Weights of a small transformer language model: no biases in attention or MLP, 7700 steps.
Each number is 500 + 40 x the weight over the matrix's rms, rounded and kept within 0 to 999. Layers, rows and columns count from 0. Numbers have three digits each.

# gate: layer 3 MLP gate, 320x160, rms 0.0678, rows 23-36, columns 0-159
# up: layer 3 MLP up, 320x160, rms 0.0668, rows 23-35, columns 0-159
# down: layer 3 MLP down (transposed), 320x160, rms 0.0826, rows 23-35, columns 0-159
gate23:501513538466542523501538537512588524473484515565522568503438459497583457482579425551500566586490551426530482493516444568516439435574493431454530478491468474556490533518456511515492487489541498535498532472513524524513535500490511534506464441517471471518458524534516521532454469487490489486495530461444528390463553535508511577477440525588552484543532510526452510549505513496531460556575443545531487504454491542517526501563504490490487547448554520550500506443466467485495535447529456
up23:558469461498490471506503514502540498495459541473502546525477463451421456451540450452559511498560533442449533492531487517554528394469572550539467597514517526539478502486511557486476540545512500588498490468478487459494559541543476417475561487472550491451521530480508528498525530442478502530441484475401523497509461440520448450521517467445520479467490534494543479550482513529456578518471527492482500439489508495525551568438455507455479465464457556454512601522528500603497497465561479
down23:512461503527509474530558520519536472534463542467473496521444459513469438476468530540528534528505551506417537531494433589496501441478519515559520498506548561513448428528535543484520560566522549574511485442561486484494525513470443477505544441482398473493430481513502493539480477440493476504477464512508484503446538511576461469446518477421421463570554490521528472469443495560511482460539456466442552509536503537507507531448467468422429472424494576512461529434523441458531488488505429
gate24:500452535578454469481502491512482530510475501405521483452501521528460478532487535488448514432541505502496523588520497539523499452449513500457489471533467510504521442448485544452510468539485423483516523501565498548555471521484570531535505513481501437547513507533584517506450477540537547472525539456509470482440470510448458501513513427501527440453500477586509528470474490481444575500493415488499498505515524522470488514510578506434568468456517457470499516561503575466487538460535520
up24:482512555518520512514465452486511532525487460520465508546547459501477513534467491456494484629515496504506489450486469500511486554494461520481444515487462539560600511560475512555518556425475511479475537485439452467502563490424480463478538443526460542456461523448461460496549483555502438507523544422529511501478516540512471500456544524535542514572528523450466505523485516509540473470481552490541468420531531464474394483524541519536525497525498538514545516461494457464546453517513539
down24:487543491554554459544498468438532446524501492480473501504471482508453513499523526490479424516460529548473465487507445608474483527494508505482476543540465510503573558552478517546546544467544500424443537550465566458539492552503509507474536457469489479532475501474470486509497506496552376461465419450478474472516477538531482499462497483534545485566469491475511532477456491514491519482449492483443487466440508440486417530459548445551442550552504537458493510437470514479520502498434513
gate25:530501411540538508483473485529499455475476444539584474482546513463550542414443534532505490453511447555503543465470479478467502514481537525536444491500548545465473587567467494511540502518464511514550454424550490477506560524514480493498506502467435490540543549448394524529497462482506517527511472447500522522448537468539521528514472526515434508563450517482506524537474404459462493537437453492526547476538503500466522577430515486512515478508452562409509456496498580499542479453469560
up25:527500459497466508428517530451524463440401432520566506564493502502486501426518513522577508491546500521487503485484488456500536516535518565520453500462509543435449496495475453553463596473459532398533509487572513526508530544494573527513563480510472524551516505420467443548506548534477583568546484506557513499467526533542534514573525465494438490552505502521519528464497399488464499476457476453456491416473499478484462539428492485523543478542498487489496445503509521559469486488455499
down25:506484475458457419430566479516559504461435389546498510509554469499526454496500456509503500472555518523511555460560489426511448491522494540521426520528467511437477547415472487465510524505551492535458545548523505464535512538482516513472471526487474460483446478497445557510496515540533667529515498464545531481454542509483547500485482528489480508480491468580530517522483538466504520513422485502570464510439483478523454524473501546487531491494452516544513481554485430489492495530528491
gate26:462470458461446451482559498436471501519507567479467428482494511544562527572482439513531556457555490506534567487513443499531519469454470505533561572488468526437485465493448474450491496471463460531490560552474473511485451526540595467490536578470485532509502481569564551560498472495465535511536487516525428535462470588492495461555551539444489521474453529553527526467522566588489502507475578503490578529527424492568491499515468452518521472479501451547456543525513503486542501541548494
up26:499446527419459512511509539496465467463540502487444487604536522512469467539509479506481535491519535500508589444478499495480492492448539507558542550491522496508442529568417533525460602487501512515491547468487477546506472508508519537428493566493509470425524490536535516512513509475538463490497536455497493465506469517458509448604538587499485570468485572453509451512526511535564473489474581484476540509456491594578509467447462430534526438507476503474488515443474439493549506493494470
down26:529525517514549502491441552462534487511468472488515527515471438520435538477456518431487438533493518549456397560538522355492484476546490521496505516513521464530522490463532518523546504523456469456535483489529515462477553536508523512475502443490563511485494468412497480505503509498424515504447465518507561495498471470492520503409488477530500479494517532501526476464418496448482503521500400471598452480503510480440516527508484632491475479492488537496551478499489545557520531460423528
gate27:429483474468423470487524478519537495556538539575556559511482489465536537538486537513505523513502536561460482547519513585525507481533508524508486458454529480473527476575526475497399522465548437540607540450466482480516487506503584488463383566462440576540573499527503476525502563510455471467488523470514481525481439568483487492464491501472454540427516478520460481516490518501528445529449471521445537465491470484482485466542492558540513523543510545546520473526445570521479500452536515
up27:516486488406461531510586558482552516565433524520490438518407538445507513543468474461496527470503503488514554530490481457466526465556475451531488511516467437384413548511510540459450501519536451478498487514590514537424460424537534454501490499546506489458481525478544548538554471458486552535468519447521589478410529465482518514475529574530496481502422532497565445508442504498504479563515521495524529539490537462508522571501521524510565468486522509491546527524534466524522480510522547
down27:521419498365455570492503553493473455499496534474555465526489538408437558459500481420492478551419487482530468485476473476447540470527563536497508489485516528485489522480474492481460493472458411531517458556530467528527516529517497484558436526512452519463525504479530476492454559556529524533487476496463526452480427505536532569514515495500505489542473508549476553584485428460543543516504495530436459513538512511441452432500546552586492509567547521505531462544464451485519512545583523
gate28:445468483497467512471545447496553507538464504463477570544495443464486511555476555452515489559496511468500570519509553512531478575511524505498527520477518449434503499472485440500518525456424542494475474479432471484450573524450488471466445411505487451507513496491489496484490519495433475518553483462501467507577551546522473506410473436482536495518551577523598515488476498467550490489422484479538521502494500450430452446438511521465562544524545547492426520510456531526448504532474541
up28:492510536520495450495493450530440474510506520462507477504498494532471478559479512463540484534529493428468474534442460584407557556465516549537494513573478525456466524512483464529479514438542500515488477506486499470513501494544435527442458432512516542504506462416494515546502588547475481504509528565403535401517547499433476554546533522464514499494516465452529550469531538497484486430529492535499523562458471494478542467525525449447423429594455455512541438499507440509576512521487493
down28:511505570570495443531457568511415481497536491535466468473447526534550520468492457504493487547521523516489530520502500583429547497466498437559533503449513516572491431436473455477452462489527495547483494506585486584544518471493497488543527498503521535494499501523498457455482476581515487472483495520549549491460493466501513557529529414528429487499460510482551546432601471531496433504547522552497539490539465496520569530585485448562455507523428456453533439529502485491577513447515496
gate29:511492534490508482461460478502471476502457480482469474540508499484529515496470491530559488522440440482491504486490472579489478488457521497411571492467465571468500471525460507510487474479470523537487518553458468463453540554475487430558481481472419505559387526555542513452487578476463499537490525493495471560551518502566540507477494479502463462555483444570477488497519514477445453524507394508478535533560481576433561467529473521523453476541454544457485450538499534508493555525564410
up29:466586476492462463514461508448564477532468495491452474499550492583514596516500418537566507515542489565471482511440518472536533489484480553521508567512522537500500552500516503495541446458521590531554527508502518499489567519503470419501516521453436498492521437492469542515510542515519515524478475472560508509491503584517509586525422460448437476487463537495479537460530537519528527489496411505503490560506515554465472553571523430463472446441447524508562429532439485493537532520448499
down29:448529502526450491550470528491531509494481435503425558474508563522510492567551470497561579449517468513575563536473518470525506512473497491535477531470420556515510563521491488513553424487466540542486537560496480550444515491503519511443543511507507452520512469574505471497566524472603561499512468449548524535454524544515490518488501477458461511490547548489483523465524516523538491583473536520509607469466504536469533508512555549494457521414478437462558499547454434500548511598522592
gate30:575515495577471520502442548504559560511544543529452466530478437481544518417538455563600563518529540487581436447536549507489526560529521493463538499543533465511477529396496525481515469486542587514462544480467513525528537440571491502526458586526475474523489497527442501458527560487502493518479466536490474525468556448521503550477479506533481491490450537485530513525514535463522382496433475572492436498409493506470595530528458498418504492469485554522455471520514553479460528468493448
up30:487565501560479460511507587497548491559496506501543435507532476502510505475524453573540472495504521469549477461579459527564483566554525478471513522590538471561447480440469502522446497543500570417465560490534480472447570487551499473540441508494505497537456516494482523468522523499470445480457529495461485526412454460488481516480516506531522436574512499537480535508444509501416400459527414524534484543439506566410523491542468529478500506405491541563489468534487473455466535434494474
down30:503524466531490497485461567518549516533493501469522481538511467490468510452500457570529513482505465492573497479493459605508496505535479475507462517575552513506495575425444568517464452551443471459496543630481483467435505496526518495529477542480472477567528497495517479481532573471451528537518542452478525488438501428509516483483499515490393471495518537538517476513450478489550392581435469469570541482464452481493592541496509549452460474497464530516489527503436488499513475487486501
gate31:486533433559446521459542490535454524508516561490546533441419539477538538437591463485520469533529536469506537497584520495530502422556503526535513472523450506478544569531532521416446455508447499520500474473508458481521529451570497531499489413546489513453462491497608548435509456447466459424522476557584538500455524477514440536501480515517472477472485546541503450519551507519505434496500463458430451473473546504536532492481484488451520544553517486464503502499535498551487560533453560
up31:461489513511577487585469532532555479498571547528517513499502514493529426492454568522435481510551480504509443523487470542516495563487507523475518488519526538471510442444546559515496513540461461468562498483518542525478557535595463427567435467528380454459498514524497459483553485495444479546477530517469524495505465469515549473455570483493485432513545479532480514472538513484494501524480555507513553517548476565447496459556470484522537540570516506513483470410414529506557410508582543
down31:504482464458544500534474550524544500487550574466533501512536570485471462471457516513419465482581444470479525540507506522491465437535471572510500467536512517533542484478522545386457442495434484508491425424507451420548512495528438507581476452493449444412535462492548479525499432486450535465495481518511443493475442506561439514459495536484495515505502398514486514502615497542479464494558457484494493458500498563570557497474478461511456526539474542477520512405470557526540545513452553
gate32:486459480480465509491568515433455440517386524504522489522482518477495456537550541503547491464498462527495524537537547468509566440553444506489572471475460449516494504469506529435483543516447428579471524505488521521507559502493523492492550584586473494523470459534510444476549517425552520463535445487575499482478541563513532495485594461564440497492532551477506467480547514548485472544433528490527494464484523505508510561498485541542527474526435487457487539510515483507473558489486547
up32:569502505473481498537543457450505504503514459467507565504516569454534481425620469512539555465460494454517532566543454479459599424464527493486559518512515507544535508543503501495526495480485473502445504497506487455426484529489494481569588441547523481480503504460494471593457526539510502481492456468576507477518475473453467541482487499482533440516540436547513419513487455507448495520453504472489502507518463456474520546532414499477454534462495438515501503434536531469547558482478555
down32:488513464513464501482540415440530514500490393497478564477464476462594383464521559556475549438493469522487524472470514510441545428535449456550510556544433506494537534544596514457506487524486474592451457477546454462485483522466497506502514441480446515433489500516494496522500459538473493492459531480528504424485528513462496464421482441496473476520470537523547428539571524487434567541478511446479463490500514553457461523504425459478518545508468476514507464436457489479475442518437470
gate33:512485502514524523488497475534501511382503549534552454478483490556483535514498512484504426512474450549488449512414502477467515557484484506403475494525482507503541494555426499504437496515552445497520562505465585538525548540475486469492538449442506559540530477483471504517503523543501502508504570492580472487436450517497531517515509564558497498494541519496483468503503460574481492564480485457506511619529484505501507505473497492480521545494477530450483478527517442509575535547539458
up33:537422515565543479519495508593553456465518509454472546446522459544504530465507506535463399455490464569521504449500554527511526526508496490494525535527504508499538493438432497520444439576491528553535485528528597483544549458513505501489512499451460513528509458518457539536589513500496526559466523498538508528475538498521497487469471496518538492448536605555489511474497499546445499563509514507519508521504542477498522472479528472504501579473510515477599439476462515472531559512559535
down33:487481517566523488514506490540509487426488556506514519464476495519459508526533514515489471499474480551510507465479517500487533512490507516464541516523536525469515494554442483511481502513490530560508523468475555491513508449464507482489519529442524530529508469482446511462536535499532670541530565515524493531448479464494457497561507510542524511470494542503477536519525486498483499614492492507688518501494538485519515493518499561498450502479499475466563445493574464470519587572447527
gate34:536485533503489489580536523538506481528493507510496444461530525516531483507411525548529452461545433506533482453461503508504450523488516524432478530533530499516514491491595524539504541517497498462545523432508452482545529513570469440501423505520446537570486508532533437497576504494525462471518474472496509519505465453570546549442547507490540506519502474546464475456468505464451484458495510539508425533545499478494451573588471474500445514525435541496412552474472550497438469492557503
up34:498530492481534465448536469491549391582482563468531504468469490525502517497445475459474526457471534507468540485455504508503486457482465439517468503502553465389521513491497425458483446500492485470495531505449533559439520468543504499522458502539531484514466483519545436481529516570561487537494476531553539523519502521535504551525480436476468502483419523475545497482491568520477499525447454506496535487531493515598537549428546568532565550451528449484564479480547549514487566540481448
down34:471479537432482501427510469482538507552568542475531443558492474500516472500483524453507532508441502525514510475487520503533456454455459430563445479479531573458522525496485428486492500475472504463438521487458480511547516504536507499496499510505513562475535514532493481446513442474489494476459504504500534519502498603504471527488476491494530448488448510504556478454482514501534521514511424465323480446523502613565528529424480546527510562456523515497506493424458516485487505460483546
gate35:475552490433556488540532498513466533487495465398440505467513552426499493537556441463482531547500472410555426559510456504390495446492534477524515534492517531498554517515538526500455518530437461507533489608510479474505471533554548552529557434513552568512565471517475509504480553428448470580523509496466480519479491484456494529527480451519495496556521425524488547489463549542455566452478440545479540536527534469449486441480531443461467524536470432463522571530482585487533567544443547
up35:547430493548465570497531508502557481525506498499570435534501533569523496458419526520539464523479501538470491504503468427501538480491566509464501492412595471544454452473503525531510415528454539460462553454534505549499512414529490451512544609503504507457499525497519459485495413478561585449455435498471497481484503446477496511515562463500563441488503564499584464492447477437500483544519511534545454542532487458548475503544489547505566462544543565482509513513489495502487529531549436
down35:475447498550474502448503507519507524571435465526531488480536527500543532513495475535491537449500457500537472510509503501508501543498525563503473548499511465504475456455518474522534448445462557555527492418561475455553539534452493561491549470559468502489550482491475412468491503523477376494437503545525447435515525461431446474520563514505501512486560461479475507369458510437511461422500442495390471483475446558445473522492486396457590567488497472492500479529460511445525504470496568
gate36:453540525507440505464484473429486482531469413511487493586542499536480495534545552505591467531450523507485478463491435490453541434489536508609484451542485578462510540480533448470516594441564543524544546472498536498448449513462519528494564495570533481529464464470482518552540499467488445504451558500493426498418533478488448487501482563518476460579556511562537465503496474592526485506406544535508462380503550492517528549555455450483569550398489410482432505426549511500450478540542531